Each number is 128 + 24 x the weight over its row's rms, rounded and kept within 0 to 255. Layers, rows and columns count from 0. Numbers have three digits each. The size before them is the row's rms in percent of the matrix's.

# down: layer 4 MLP down (transposed), 896x256, rms 0.0538, rows 622-674, columns 128-255
# up: layer 4 MLP up, 896x256, rms 0.0518, rows 623-674, columns 128-255
down622 106:126156200123104092138161196164099150167121129132153162117133123136104128160137108154105115133109101123148118141136170150097122140118106120160115140139147135092143141114131110190135137100147190134093114110108120149101109158173100147173091137119109101141133131165121099134105131185128135126104131137119116133119087107094129107159133096145143144131129100063114138147125170108129121091132
up623 094:151110146118114151146116139065148127103188159148115174125110094104126158113103097113124118086147102142131102111113155099131127126100119134130122134122147110147092096141094115137117116135123107153099165101162100104079159139105126154150094137111129119109135157158137131106148129120131130130086115105123115166084137112170170082150126096120120118157154131162097120092124088123129131138132
down623 097:125173130130147112138166155127140119143162135107148160101137120131159136139137105090101163087161157097116175179115137135142119139143101146172150109143107133148167131129163152120134162129180147139138197149157089103102190161084134177116137096138128122142154108120121171108107135170137115124124149108130125166118158130108155142124120121114129148093113154147087123133131162095157130111103
up624 090:151149090097100095129109100098182140144139162122146095109154107138151135123189113112121076122140121135134134164156122154090096126123123101172158149158123092113141183135122162152154129144158097127112121098119080126123090094164181120136122145123163123143143171130126108143108164120114108114151133154115123126106127144129161176092106135148141130113116123146098141125116135141132090130101
down624 091:118166137120159109094150144109118122172173116162141129111107135047150117113133140146138134172115152173113131115111130124138101161152108170094154135141191098141224133150130116104128095123131139092121118130121112127149158153125152114100151129113122130120122161120125133100111154122116112118108111134158132161127106094175165116151083126124155119120140128128130128168135134144121136161085
up625 104:085117108141100148133070108105129096087106157174105125101107122128094153137177097135154102113143093102139142112146103130147136124121116131146148123115158094111133107124120100163120123158134111110152142128173092140173107121129164137126101136137100136158131142155093119092127121120105147124196105129162126125133145146109133131142162133127107154143124119106112077119130117113128094135151
down625 105:133123086139125114095133153127080080083130101164155144147083121122106089140126154074117115131186122129146137134133165111134153119139085097124144124169165136136123175138143185114155115099145120153161141115138136130143106133161081157115143137125124126141115159109116161109100136125130137093102112076130125107145115114136155069129163105133111123107135126106182122103155131133115141141172
up626 100:104143114080161111126114151124132107148153129102155099138121137104140143188120096115129131166144136173150111157124142139128084137120148075136067168130102176166093121115162156103112125115148142163164141125122126066139147145196152120102095123168151127092173119105133136089124175137074088112113103117137093137106119132112109132125118150114083156122129159131122116141091102117141162120152
down626 098:134140137130158197126116130130140115162105128157162146088145081134140140086100112129160149094101130114099113092158121128117149119126138139179099163126104099123186150132167150146154127121103126077118104106083125161113130128151125149133139164100161110139111163083138125142124129152147130135139149155072122106134133148131114084116162130182155128134133152164144130114141129106142151112094
up627 107:130101148122087156096094153121147123114148131077125108129131136142135173156184126128129127124143135102154091194122126111128163133147107162116127175139198115071113117136120141117106113117154143126136149108169108080148135101143123124125119096175116102127120121185116046122139166118104123153133093137143082092077109133114138143149136141131102130137154104152082114086166128153158121136127
down627 106:099091151187179120109149139139143127134174096121139094149097133094117127127160128131095137127124149125108124112074122153088211131171152106091105156103114126148132141137141114147115097139158156117097133148171148127150123133131128133128147102185132158155124119163128125130126102129193095138085101159116120107106075136133137157132126118129095154130184152114135089131130141126150154080108
up628 104:133119175090150128138107127143107161097152117155119084136133100129111174149142078111152123098126075126141102148102131150150117086120100145123176118127121115126102127093125109126108144173153156125177131098152147133114148138160125155091155147163105114143141134165105133090140134111138124166113106089129166134125113129122156153104153122156133085120131114123120114130151120122140095109138
down628 104:109143110161099103120112124144202153174151103161160155138123115172143131103116134153132143138144134133137114120126176137124188127140100149135132113115123162130105089144096118148126171161144190133136191154159181146130127126110132136144098101113111102150128125116130161121104126110165109115108122086130107117169136103135118131089125123110120130127121121134131110105138166161145094137096
up629 100:132073136102143119125127141109116186124127111123123123128106140119143152157158104119094119146140098140120165094104119089098115140112160155107135130133114132154118095161092127128141147154107089172149146109141123094121144108105083148118115111118145125098150111102153142122116136123105152138146094093138096127088167132144163091171132110126133139131105111161121107133099119131161117164106
down629 100:130109114155110181166143134118100185104109114120114135103117094147108155128123151102111129077136153115148145127120176193153109136124130084116102101138129138167102119130067113133134151161117122136117132153113144170138118135130102148106127085102158103099095108122110127127130129145131108117095153139136155132135157145168137131120204184099139134110158152159144133167126130129096124100090
up630 106:144104116095149120106122078120148120147071127162146147131132077127122110159122127087121111159149132095109126130117137122123117100139095162120151092179147146113105162111101112184104105124129167120121148098104143175142097115156117167130100157128163133099148139104143152109107133172129113146127156132184125102138147140142150142106137132153109148160104147074129161114122130138146074161100
down630 106:139126110139165139150119111144149132131133135140122109134081131160129133112100173123133122137125158128151098115114114135131082144140162152122126149114134128131133111126152077141174183145099116148151122130085142137141153119110124105092092161142131131120169090123144122147152120141185101125128084134160110066117096131140134095148182152115146116160138158145110113154089129102158126106190
up631 097:116163147118131116097132126108155098137127149063097144087120128108130119159145161117090171138093121105172106184122151101133095158148099099168090118147127102062117125169112130091131131129097138111149146139156096116129113115154175161139136110122083118131083125136124096121159148156143103105139139142123110139100155155114109168143074143089106114117095093115130130121100134158135133112139
down631 098:143127112142132129104118102157136146132174109115093128110128160115100135113126139107141107102111126147152130069113143132106151137110144126131129140047138102120134120102144110135092171135164125137123141135112143117113133114131159153099119085172128117127155116110168103144102099119132110092153131102155118148115097134179150150117118096081187148143143161105158134098094142117176112144172
up632 102:105119134070113147146115118086154109135140138129116098146088112119072151177135147104140136131163084133127122150116124163149112138103109165150148199153131147089084127118118071083132119135104119146119101139146119106178112106110117104162116089146127121132141104103133105117149161124125072181124085137167119132094146132139141121122155144146074092148136130171117131139166131114111141140152
down632 103:156105093135130117107158166180159153110067119136135091117074135148141154148107113158125090088145121108091144139166124137115155106134086127133103100126134118143133155154141167121087121155116116163083140133134113150088133105130128135152119148142107121145132144141092146128124137114142125137151166115124166130112120115114149113110121158089126095105100174100118105096127110101145145146131
up633 098:130147121105156122150141085139165147139112126119158131123139058094154101133088057151076127098138121123105118138144122091137124126097112112095129116154125137112114185129128123136120115180116161142154152085090130127106119110149102132107161185129123149126141141142164146135133135122090124120144151127140142098100134142130122146131139156116121118126152135136129134119161135102083130117096
down633 100:148110103133140142138114129129126134193148156110108135161109150107119101164099116127144144162107161171140119175134107140114115165116163151139173141104160131101123117149109105106120163155109113117100130100128146170126112124136108142136109149099099109089150118140167140154113093123139133141102106107131128136108124124140086117165136125088147125130091139129167088126083111064130156133148
up634 097:137152128134128122106075167113130133128168148083156114136122133134112152108152102094166116102158167118128107153139155158151078090124167163125103168153161129125108122153151170110136110142126094135106120078135152083138172120106121100102124096125185166116164081125146151085150143076102112094115105139096106096135148128121110169106134139117128150169123102141119123086092112108143178124151
down634 097:120147119095126097096167141116149137120098139178113150081127116102150129085128121141142168096124141072113106086120102141110149162129126133126146133152128121105173132142154093102094119101123144091149151133142153136098113161175161137128149155111169138107102168131159143131124151152157151124089077140086124127123109120101093112108117143127146098086151092140155146089174120162109131092077
up635 084:136156094093116090107137108132159084113123147160163125131112070183143187123086116104157122149139141133127143150111146116112117162104123072113103145121120165165125148122175109133124190163104144114104135094130137139125145134130117171115141079164142136116175090118073130114115145175127106123114090149129113165121147111150146099102106172139114146143113129091125112111080135126099149187156
down635 088:131108182122126155145113148132101125075134103160116150150131202099117078130125109139111176117127094164102086088168156126132107118116097166141120113127124130104104136131079111087142071139129167174163165164139141118090132140104109124114118133112144130167125136145150120135131097098157150098151169127116155114123174118089108141144117100148114123147112100133129157123111135158173124123149
up636 095:155132136114111099142116140084109103113121131093111158129109086184115143136152114124156112133139157089149114162125118175105095118135101109179100145137120105141138171124110149125124124173112135175131116136158127170191150123144164140138107107117153121138137186150111150142143118123138129100141108156128122160122117127139100152150120101148078156130120115146100120113088108127153106140133
down636 104:121140089094079110144130153086116098098112115128123164149167122158110134123158132131098142122114181109116151125201138166124153120133105108116075153142139154120145100071092127096121118124122115192145090145098130158166125140132098088138105104140131179132176144117135141156137094142160174110141152160121123161144118152121103139144111105129126147144110125137109153166156101132150117143164
up637 100:169142059092140110125133172137113136141116107166120147174143082111121153117109076085162113067151088109101117121107115122128108152120140114087103133132189124129090128125147097106152129093136120150162113125136150130135099074108162172112131108130130092153150131146138135143125126131098104172138134094149140140104095134141133138141101156155151094174138111106145131122147149187149111130167
down637 097:134145135143123110110146117138113157169137131139120141127109130134129145117122163153139070083091122141111140117094086124131153142096165119162132134154086132098178160118176117146138124192100105111154093136112094131126141128123100143144100179133120136163117120128151139112084076134151124096110145138094133095098140146136138103111114115102120092153139156108082130106128132099129135171109
up638 095:113101133123127128122118130112170128141146180137136141154108142087113132138143114094120104109147118129148105107135127131129087112126102163134130141101100150101111171165126093150117112157122141135145103098128145094150131128125130174149147097130108133118173139156114149098123160111126126124140127166114104143144097130137094159077180155109132081162083062180155105140100072131120131146117
down638 097:115111115138116133147144108136120156164115127092119139082133100076122141146138112128122151108099103103153174128168146131133110129141085158099140110129128156097180098083124141178130098137124143141086135110082151124144112150111154182138117081129078112138107125110090165143062095112154183139093143134120144105133130171138128139142107145137173179126106128119150108138119153125097125100119
up639 093:119180112119071119131161113116189126139126078103107118127069117097125105134146141128191143145109118076136102143114131104119101189105126139131101159142111148082148122131125090137141142120139126140152122101096114082153123151134164137092126112146133148121125139137109159157130135143133133138135147161159161150124085109132122166108107134169151121128139128125135117075108128138119143115121
down639 092:135098117134140151119127140100112124088182114142098136162138135147091106145090103132122166127133099141137125117097124170139118128139132130088163108134147107170167143151104111143120097148122137154118117143119195167131109110111109136136111121109152149114108180140141148178138102096145179167150142106096151125147125156170138116148102131166174166137155143132093127204118128120155123124165
up640 092:129165118108148123139103120102119162156131128104148121122090114125147165111135084112118042084118138130113140126131113098141114103107106150138137118112160085125102133086119100130093149159158102132176130107141103080117173123141190117122093096115132146148116110127156131151127123125095106128137132140172106151132115118169157133146106127140155095154084119105163101144136091138136105177163
down640 093:103148168117096102105131136164111092133081124170104157115109113171116121098162107163165146143144116135139124136139130106107132114089150104111114137100106135163142107105152188131134160133117105146095124164147130116093159087152167106121131135148085113126123130088175124154164122110200134156132115139121092124121157113162118154136131125136138143148133129091146138138083196131112163132153
up641 100:099114121109101148163086147115152105129176164126118121185116140153116125109157126139143151122154128149100130164124116183112104092106120175142122115119122175129130120146075098112128135125130071106174132160142138060120130123124146122138128108131122138125143122138121147115132142119113091168158116117110098091125130126140120119107112107144163130167178126166133126097087124124157120134186
down641 100:180156171118139094153173126116155134170143110170142134093155130115092104150120116156137107153157114120147153116150129147130146097155167168113166112126188131148120128113111095135147129092127138100147143161127099076149084099126141179168124164118112144147123106124109121147125143119118114105145137142125105118125104124114160135139150104148139138132132114088197162155070146104137172125132
up642 097:180152127141129112152119126087116123152152117075157110112133116169128164128120097114103115154117078101092097143127165102107123129115154109132110127175113153160120111088117180117124125159108115110108129097114123165127174123129132163116133122121144059133121118084144086151118138098118056104144107117127113115099155099174121129110165126111128108109140114122122180095114075117113173077121
down642 095:152125034139165126140130117126113133201119146134124131113153106122142125120106198139150134134094110147119084146112139089130144113123152117152152115080114100142221108133112128152117125122122118118144082103137154130105152117104104110122115147090107111168131095097142174142112165100155109111113141138120136117141136133163154119130132112115098113131154163145140085104140112094119127138096
up643 097:116084149123121116111127110065128080159092158133152134158085094113106168104110131124147068131168133132160133112092157109127118151131098124143130125091136154140081170125122140154099140135111137133181110119129138129139083151111144178158132131114118132103153139127114129141147133074114116122171127129108128117154124093109132130112130136118130153144101175078134146112134086171177160163158
down643 102:115116124124147116153139112123124150132148188089078166093129136161150118121154170175163176106086149135081131145144098138158136095156131110144121105118124100141135099126106115136162129120105071105137132117141119137131147135148137097162112142129108128127060133104108154164110130116099142165136154134135143095157120097154135102132127115145134142171147081126114152142125107129164134122148
up644 097:143158128107136082085097150127149106079157138076147091186126145145113147162142117109124121153117153120129136125116130155132104122105139131124131126099129126146138108128044109070115136135138168144144137125119136144099130132125131101164121146115137091114119116160127057123156137133130106111154110137151114123162135109133136129092160127087172151128113181144113091117152145126158105130145
down644 098:067131133085140149083121122156112139153138131095119146137161100158127158118140164123123143146154099092081184118135136074093157139129097122099112108111110133149167138091082117105114102124158140114100087157159152120115129112127112119103102122089110112104137104148078126115102120163064124131110131121126105129157130092150112162133108089152191085132137153120146111111149150118100165147123
up645 092:095093153119141087134100124094122145129151135144108167140118095123084184129152088160134124123110100160098157135113124142110168121106097116133051135117124110157116165170163072159134078138119158104118119117125152121149134103122159140115072119121085106115137126096149128186149130134106112115105161163104138154105154103145153153185137139131103118131097154117104152100184113149132104116083
down645 095:137137134105116132145128133140121147144120094142126082145144145118097120118159111120149096187129117165090188148124099147150164092142110124105118108121111147157186148131116159117106111141158131124116086112148171105130170148140111071144123121111129108139189117122118114103148160142135099122106128140121109139092186119132144062144133136124125093148141169103098170108126133101103092166129
up646 099:149090095149143140110125138083132120119127076170125115124135114116116127097122118164099111124070118103115130117099140160109128092117115113098142128130170114143139129101110114139137089137130137141124147118124111159118115111170138141150151131100112110110135116156143122096159115085073118077140144152114076131134130135154149130160133179189155082126082121103170128104157149142158131136152
down646 098:162103173140107160127087155119088127136115126123120150115153123128135100117079086126100097123138153136136126104113112136133137123140148146100137154107132168146165137124129139110122125116197126113083155134063116163085156177130122121129168100117142120113113159120172115124114139162087099086146110165111095089114161118148135130096132080091128141116147116131141138150170104142170117106150
up647 109:105113125128099109093144150164119117108069107094106148118121136160135142128111112110144138133146125117170069141145137163115154142130118167141135130109146123122112188131092074136102120150146099147143173084119143141179155127098114124076138117139095137085164154132133122125149168121117102109170148124174080127112196113142112174157111150089113077145124109127136142160080110159145089114104
down647 105:107138122092112098169138197125148136121125169143144133097155142126152086114107103162102144114150131149144157129140141158138100109077123121118142097117094165128098155139090118153133115145163135104106090144134103103156103155111183106136097104158115171162141155128131139111114122114135142112134150104133112090114117110139119103122166142123179134110087144158107137115172110149161135180127
up648 098:148056141123105126110122132127155152092096126148136098142132088153124145135147127157114101109132112126150139149125147135145145126151141135088096142145063139165105115125144144164091125159132179166133158108170164098114125112108145132095112124100123130126125117137152109122159152098141143166141154130121123101093127113133177067138138162114162111124126164115156182092149132126140136169166
down648 096:127108150098073100189143122138139159103139099125157127142183107126152135143169170150107098097150123140141157132138164153144126106134140135111089131148120137164167170110159171161109130130136176148100119136154130060132096149161123133136158116097122159071117105159136138122124124090159116145125150129088166112101131123153120162135131124142142151115150147120106163109105171107115106160170
up649 102:171153145115143113099141173142145130125139183085120120137125146154138141112114109119164083129116121108167059144133122119145131104134182147085122151147139087120127196153097108110140140134101133108136109100138112128139148125190170145135118115112171106123071158113136131149159144126111132132130092140158131119133098177123113084135138151114155095136119132117136124104141106162114133127109
down649 102:153109162070145118124140116118105147145130135108151132187148105121120118091112122123129114125144131139114121145124107146089192128108154104127145122084138136128149120150123141119175160160133118129093109093116102113087113137134150063147151103127126091135107151122122172160132120123149132094119146105138156114126135123139105091094121149118142147110116142095132145162129129155178093177139
up650 092:167152130101142103133118152122086142140122144147117067139156138139143102128153125118081104093105126099129083165143092148099144078073148128124099174158110160139152195115168114099131103122129126126130089121100109117155147098127141125107134148152126136105141092157123136104105142128131153129126123120173123152132110140140136122130096154154113077141128104133194164111130116155177131147115
down650 093:153130120176150130120115108125105163152120111121140114213116139148081154156126149170134086150124144090148177154121121130146148076118117136114169132139119088110142109121096094140113164142122131099128103093118161123099113124073131100130099138094133155157143164128128138158127108167141108107123095159124156140141133113105152156125124110163107133133108145105133166138125118085109112120133
up651 111:140137153084100094164116118085096159112139132143119107161130122106101176167139101083145114167087147091136130167084081127159157132099142126122106136132129126124119120113129105121125107124152143139135146107111118116094147145121176113155135110156110093156112124201144110142124136115123132129188120085172155122079139119087140130135159155125112151162113152118141120101112106114124124133124
down651 111:089153096121098101096140101127108188159080177103164150122132119102138056148183126116094094180144178152111160141176108114146130156123124117105120180125110108113086161165121150116121138123169139119093092116164121151131118105153146146128148106139111133160150138154104147116114086148120095076142120142133166114142115110109117110102145130162097150101121147149172160106130172135132118126113
up652 101:107162147163159141108099146108151132143089109136124142123124080131108166165159109075137166097097116127162098153108107156109155112140125119093106131116154131122136101116141107117128105089113093138115185131167090134134141085118137134133135166149128089089096134129101128125147113129109122101142119142164081114146150110110110147093127145167134155134120122070132107139115106146140114126114
down652 104:127098156163158136104097167147106148146126109131111127084121148104153125126142098108119182114091160106112117160081088147134159128126131156109119180135123137105161130113113124105093164131140122137149168122152139129151187128119116139118141128127151141140107170136102163135124098080133164102091137135127106156165087079119122099112127106146127164144141123082150111138144140183137151104104
up653 094:142130185151157108135091136086120122137083161128145148162089117171128116133188115163152125161127132128164111159128129139110160139090138143106108109118099119148098157146118152124095115129104159137146141123156125102153133177147130145153151064133126087106141139131115089059130140166145087131119144113098128078110110168112154089187104097104104108146160108121127122099120146122127092130138
down653 093:135131099140127110106121067089158089154088104135139127121129079117146173133135114107141134086139142085165146124138111128133143125112091150138146174119107127145161136114122149131161127139138103121142108157116170167139112093143072113143094161132104108135124113071136124152129145147130152138095125144144152134146150123128106107128108103152163130115123117150143152067093114125153126143114
up654 099:134167132105093103114123122126163144100088147152098127128107116136117137135093148108188076125100144100129091112151135188165106126129064126159101134151171109120108154128096156120137137139145138106167158128147119129156130127097136178110135152119123076110139092173120132134167107124143118149142152128200135142160136160088110070115118144128121124122132175141102114137137125133122090102159
down654 097:083121122178126116069172111095088162169112112109122116149120111146140114123131140116138113109124107133119166142118099090130106127149127120099127147099157169130121140149101217159117137133157115140111123079161128114138124127153103153123171122116124127118109147187127157095131095124165151129100102123116098069156138126152158137114111129130164096120123147129091145138137095083123103167088
up655 093:093095149146133102116131166106158169129137143125127155146123159106122156128136049099120118146160114130133128136137131140126145137100131067136156122149140104116087139142091116138139080150140091182166131095129152136086128175187117127160127158139132105152155107147139107144164116105057146104144101148132185114088141098126141100112134162085114129111112106140108171111132140116108113120183
down655 097:124146156098148142133165170113143135112137112164146130138147143086084129116154135133105146115147107128150138096138118145146092135058181123128100098118151141157168153162084152107133103121132144131154161145141099128109111113142121129132112123131093120149100129117105097119180092145105118167127128092124086166181065143121128103081130136132111119153063095105143119124137095112127107133139
up656 096:156143139121106111100132155160155117090137142117120134107122023109100152085148099157096143103130132128117109118148148142116139129092140151077113128160166152155114171095100089125145123106108150107114156115138193123127115111125141157153122148110087085136153134127149111103154115143115127171128146131151132148092093110125118110118137139116120121108158125068129145114119147165114155096150
down656 096:130115130147146161158162154142180142112110146182108135136104112112138127103177114108111136123106157098126148111179095153146180123116118165111157109099161117115154136095144102149134122117159177122178093168101129160104111096163111120073148140140136141131128118094143107099151096163141108126111088099169133110139121137129158095183140113134119141129114144104122128112124123125147089124172
up657 098:108094096145141141064105127171146107122132099176174100129122121103102173114167167145109094106104113093131136145114118107148095108156117121068088147146110130158114189152166106128122146150127125123119104125139150119192132103113113124149150182142132116093132160137113129099108124144096115119163124116127143143163120154125124102144123136106114139140161137136101142147116119151117140174164
down657 101:139160146130113128122146155131139120132159139156135134156177098143096135143161129114129119151139132146140133134121126136118154118106111141122122097145157083170180117115138146128151137128123121136139167148111197129164129117139123124151076112133112113144107094130149126098118133193129119147150094112076185144120113143111146094109120128152132156135125161117107173126112114170115147137111
up658 101:116113148148146112116089138150121123096109117139179102135161151130149136114119140139101140150147111162107129136111131096149094115122155147073158131159133141124117138147152118099114051099138117124102117132120137162104142081161120115159129150109072121142087139178115159115161131129124118115104163095135119130117131110087150146170127128133101118114168126117182137099118111148154151124166
down658 101:138118098104136091132127122134130154158040095146163146119098103125115125148154159126111086154125120123113116121144099086106113166124110111095097066122156135121130129115145079101133156152139134080140107101128156182115103143121095116113150152131136149140181149107122155150142122153087143180104127120170132118127130132123098101142159142132122113169148129123141115129156124110133108102094
up659 109:148150108130093119151114138059108118113119120140123095152090147105103146148149110145121124112118119105128099113101101144133156097101102143130128211150184124142120170130092078125158157118148103115147097133109122098130185112143127109167129087103188137081088094168132124138123135132133146109147166149121086127139120166146138135151152120121123137106155122109088118131123104144136104139134
down659 111:108139094180114130141100129122104104138146134122131117116131116073132104117169132096102159125093105103134109112134129116089101116125194132131117149148135100096171162136121155116143134146145132156144098151131124120129116115128120103129119107125161085126116117092129104129140110121125094093101123115096114138169137118178094131138106101108100122144100142103129111108089123162106125101111
up660 105:158086088132160117109126143076127110141121130143144149166092096103144104135122129098105156131114077122090143140143118154137103116137087105119144171130141139106103120135148114131141119128084128119130118149135131105139126114123092140107096120096132093074118158139123121133116155097109136104114085154154136129141125127151143143125110170126116133186127139141132154113169138089125143118123
down660 106:143150111151153182116120145121094161075132115165165139152099106158116090116130168131125125153169178065116108122143133110147084121111118160096078117160075112126122131135116122126145148147143130145168090123133161153125114119123081113166097187138127190139126125145092151136119108155129084106100156134093143128139105097152128142107168158131125138129156104139105115144115148142079121121139
up661 102:090105146150140150111074134094173160130112176091130097130113104105117139141153130117104144101148124106109109136131094146172132082134085151128139180151086125152103173139096132108097107119130101108109115084165137123127149133148178109108107141136113120114137120130156093148135129125120101146160136123106113105113144128148156175139094085125134152176128086167126112110169103116125123122115
down661 098:134167128185156119114128113158130116109156098117131141122144166115164153123145130131143107114094110158148103103106134102094146156117153130151076137118122115170109097140108107114129113099137117097120165154107147139155149139168149079099155110140116113184123098100110128123148097110139137116121154126144072106111134173143113139131130123109125100088149160113164107108141141115100125129141
up662 104:129124137151157114158116113126105136102148155169122140204135097150120154138145127150128135115058140119154129127122088168132126127097158078142118141120142145147089133150114092157125134106103164167155126124145146112124185106127125180139088130174115132111162151119136112146120191146135137149149111126144135112124124115113120157153123151121145147163094134168145137101153152127174145144141
down662 103:127160126162142162099132127143086117129151125150088126112130160132175113126131169151129100209128134119136135123152114143142139106148141117162095105173114148106134115114154127170139162139095176163088136133138064095174125071139133133150137141140150151139202117096141116151101116148131104144124117129152122105160134128123119132168125134139181099120119176119137120129131119086108141104111
up663 104:161132121107118189136074149158151126107144127141099145138120067141126149157143079147087091109096156136114117130162121143131148141110134137132125100100134100090090194171104111133128103097134150116108158098102116125125111161144120155120123117115131121133114162149116100122156168108101150161117114148108157153123092127088124159155110152112077101176128109116137094120092128123132117123146
down663 105:143108120145109175134125083159147102162141116152161156091157150112153121154151167149107159165122127112146160140160121109117137133138111170161100155142108122085163154134120111135156134119128178114147127137124116104122117128110133078057122120098087155150127156078115108162160175087095106116122142105116159186096102076112095122167141109131096130163122125111118136109142133161107124083089
up664 108:119139114108106124099149127131128158128097130127139145116133103118109156141126154122111135070113096147149140156103117163116120092117141118088094206115129151135093148174104135132147087083131097150080161145129120162126150127104106136141089146104091153143161097144148111115179125114130147125120137140150080138101112144139120103135125141095087112131126075139072129112112118115133139131157
down664 107:088106112115125123109138119154110128095134142117114140113105136130107156108135134136127140123119099114115170113097099127130115079155132169101112121102148125107101120108135091194143135113081127132139075103122174158141114123113116099083134164118128142112155097156115133128152129113144125153155148093135115143124085113147124090125168137101148143165093075107139130124130122096109117112145
up665 111:117079114070101114158112137106160142143146118132145147138099121134091119121137110141190112126117115157147121125109110103181147089112077113160126126123177109143083131105128146120131132109068126179137142136161132141129125111134119135144103117141162078112141116121126135110119136125127120122149080123116091104104096119133166149176114167164123088092100129123133100091109119115165172157178
down665 108:132146117073089110115131136139130162109129132143122164122095097131178112105121120150152148148143137129152079076127152154133096109106132108105111111130111158121141170110113137179111094106156106104100113121149068138107129121105139133120134136121148139131108144113160145144128113165133115129085107097081171127133152133121148120071123104115161108170112166095149124166140145105097125125141
up666 111:117131132136121113110093106125151151107091160145150101169109109134096134124140114127136090166133138164109150191179143127157060092119144123086106165141080133141132150158129109108085143133081096126135132116171104146090177124142158133140130118154101152147094122106114098106123125147101112124172150132141089128136112095171142087135147140149117134139161103103098145124121162131189124098096
down666 107:125120166183113136099123126091182122123101112148100162120141109140165172126152116158144140121099113107144124153181100144154135130123150130135124116123135148149144145125140114143134135122122158160135108147095158117110150151093131143124153083128117195131130149116143110117158089171151132139146099129151145130076095150078127125143114121124105175127129129134143153126147155157172090131127
up667 095:150107169129122090110100144148131118132103100125133145141085122183123157141124134116123135117119149082133110163107102134120153148121110131125077140138153143133084138157167145109128101149116114165103125089099140130115117117139161096155168122159159138139081087135109146134141138102106141146158153130118136097116149170158116109139124191130104099136140139153135113072122116114168109143119
down667 102:167120134135099090117168093154137095163100089182166138112094089098133152141106146167128153140163123129128143124117218115058145135141133123122094114118172128146156136158149134122131122087155141093128152127105161139101090154120166088109122099129123147148132129140128141110108144116129153134117144135124130143156117126110173155092117120139111178129132123078131127104122143144140145123117
up668 107:151128147142115158152121142137096087149153140089096103150067096147094102127134131112127116124152135115173110125098129129116119075130139139085098105101115090135109147137115132148120082131068118155115155137137143163101113127173150140154110111113129131100195136132113102135123134086121109143114139150138127079135161160125118135138116135155111083138112130081116123101072108125106101098152
down668 104:127129129103101156118129124158123139149147133184131101154128182114204128167123095081124144105106145126135110103143099099136146157136138123121147096154133118102191115117142164145129086094111117158112129103108144152124170126127143139150094095114104169098100162102137086157127134067127121076166138133122159152122127119145134169092134135103152104136133175156118135116125097142148129150085
up669 104:183119135108116128158093126109135129110157142118149121122137106147098166133169159108144136129097128163122119119106088120069143108143127071124117122113121098146094126141137152148113084123126154098164152131138167141116193110155175117147145156143131104157097157113131109115186143118150134119130139140124127162107108135144161118148126096141090109139137088119131152119146097158119084133147
down669 105:116178125118125121097156118174126112129165155117125110123126102102149126130160132115151129134166118136123114113092134111133151114114145138112123177148130150125132136091141156107114121129111110145153109131147153125109167142132123110126137138128131112099150148126122156116149122158151146102127130095119104165144111140126108159091087119161125139055135096097117145185126129108087114166093
up670 092:128091098066114112102114121100114095130107142164143121136132116160124112136134167145140122136154110152129121151115157127107131157100123121107130102116077165138099109126123120115107103120111111151129082130152142131108090074125172099132195110093126103113107145151097134096138110132116098139130097103139100121149156144123144141105104101139121131104095195112107127151079134158127144142116
down670 097:153090168110098103127108184116143120138119121160155124095175123125129102101120061136149121143131139152119120069142173115097151119130143128156153114123119114138191110054135067135115135147166125137111130141142148153141100120112124093146149128106133152086118137161143128151103157126128189121118156141130114110113112112134136162119134128119167064161086093144117167103123186119134139158124
up671 098:167147110120167126156109146111157118118159108170095136134132107087109157108139093098114139140113114056134140114084127139121129095115112104105107166117092125159123120098137132123116113091164145197160147157118155099160149117113148174156134144131177115111079140142157122139123130118125084142125116125127129132121115168127129137159123101091114144116153115129109121122131125144146136108150
down671 097:140110153084119136128117115123122160127118168090142145110103117130115136078143160149126080095114091118159111128123123116133100148077117110076146142102143128118096152141093106123075124090145161074080130135117142154112102101171103119145144119150120147170150125092124129113102107142151121150122092096165106139138129168104131119119077109130117154120112144124154098113161157066116120147137
up672 109:112125114146177167081119096145109107083104108123150124123146126130127149118129109118158118120135157138174141124083117139112098148117123105129132163135091101152118128151167108102159127086111144137130136125130132162159163116158170151120138133153107135123191133119103151146091167118137139124179167169147099125131128096114120136118107143126128108159165106119091140101105130112138120158157
down672 102:155118075143114192142108131086104107133089117144150074152137159126133138158098145163148139157145152098135161132102133063123130121133130152160099144175071125103135095103143108132106100133134153157136156099094127142119140087134115076121093137118149128102086147137159143126155155162129114141112118090118174097137122111139102182137137135131150127134115109116126165132129126134134103106147
up673 099:105122089080161091136071096123153105144100149156173145087084099145103168111137120128131127107120136133137130147126089137145114126093149098127130165127118135126116132111153124144102113110111109147124175109127130140107109148130128144155130113119103131110135120163063116111142169127081070123111134126132128127164144122133124115107116140097102159151124109145154173072091092092126123155168
down673 098:123099141127158130186150130119074101131091130109109130112172146113140092152121128128129137127135124195082105109160127121108139165147141111109094073123158117089170123139145185148141126162090133120122089129142158124123120136172124143101131131099149169142146102116120140128110080144138154090107109156141130115121115116160115141090141163125154123142155140114111102095129143141133099125153
up674 095:176145117148147129091123142096119136138096145142151134141109132133140136147161137139163105113141153122123069149120062116149104144176168104119100118126151098164123155100138163117090129141076136150128132112121129077129123124138145161087112111128100114103111112145064115114126138083146122131151126156189093155133170142111114122131059154109094157139141139110096168129111128144177129115105
down674 096:134157128140161145118122085108116148138111142122156138161128132134141099103165141151136173108140147083065106157099104084136129155204109122102119117060121131149175130111134155107104177132138105100144143142123178097123118137152124113167148101132093184129152062108131132161130172127113109143144152075147131144176124123118107106139152134126155142157113148113136152135102141143155111133134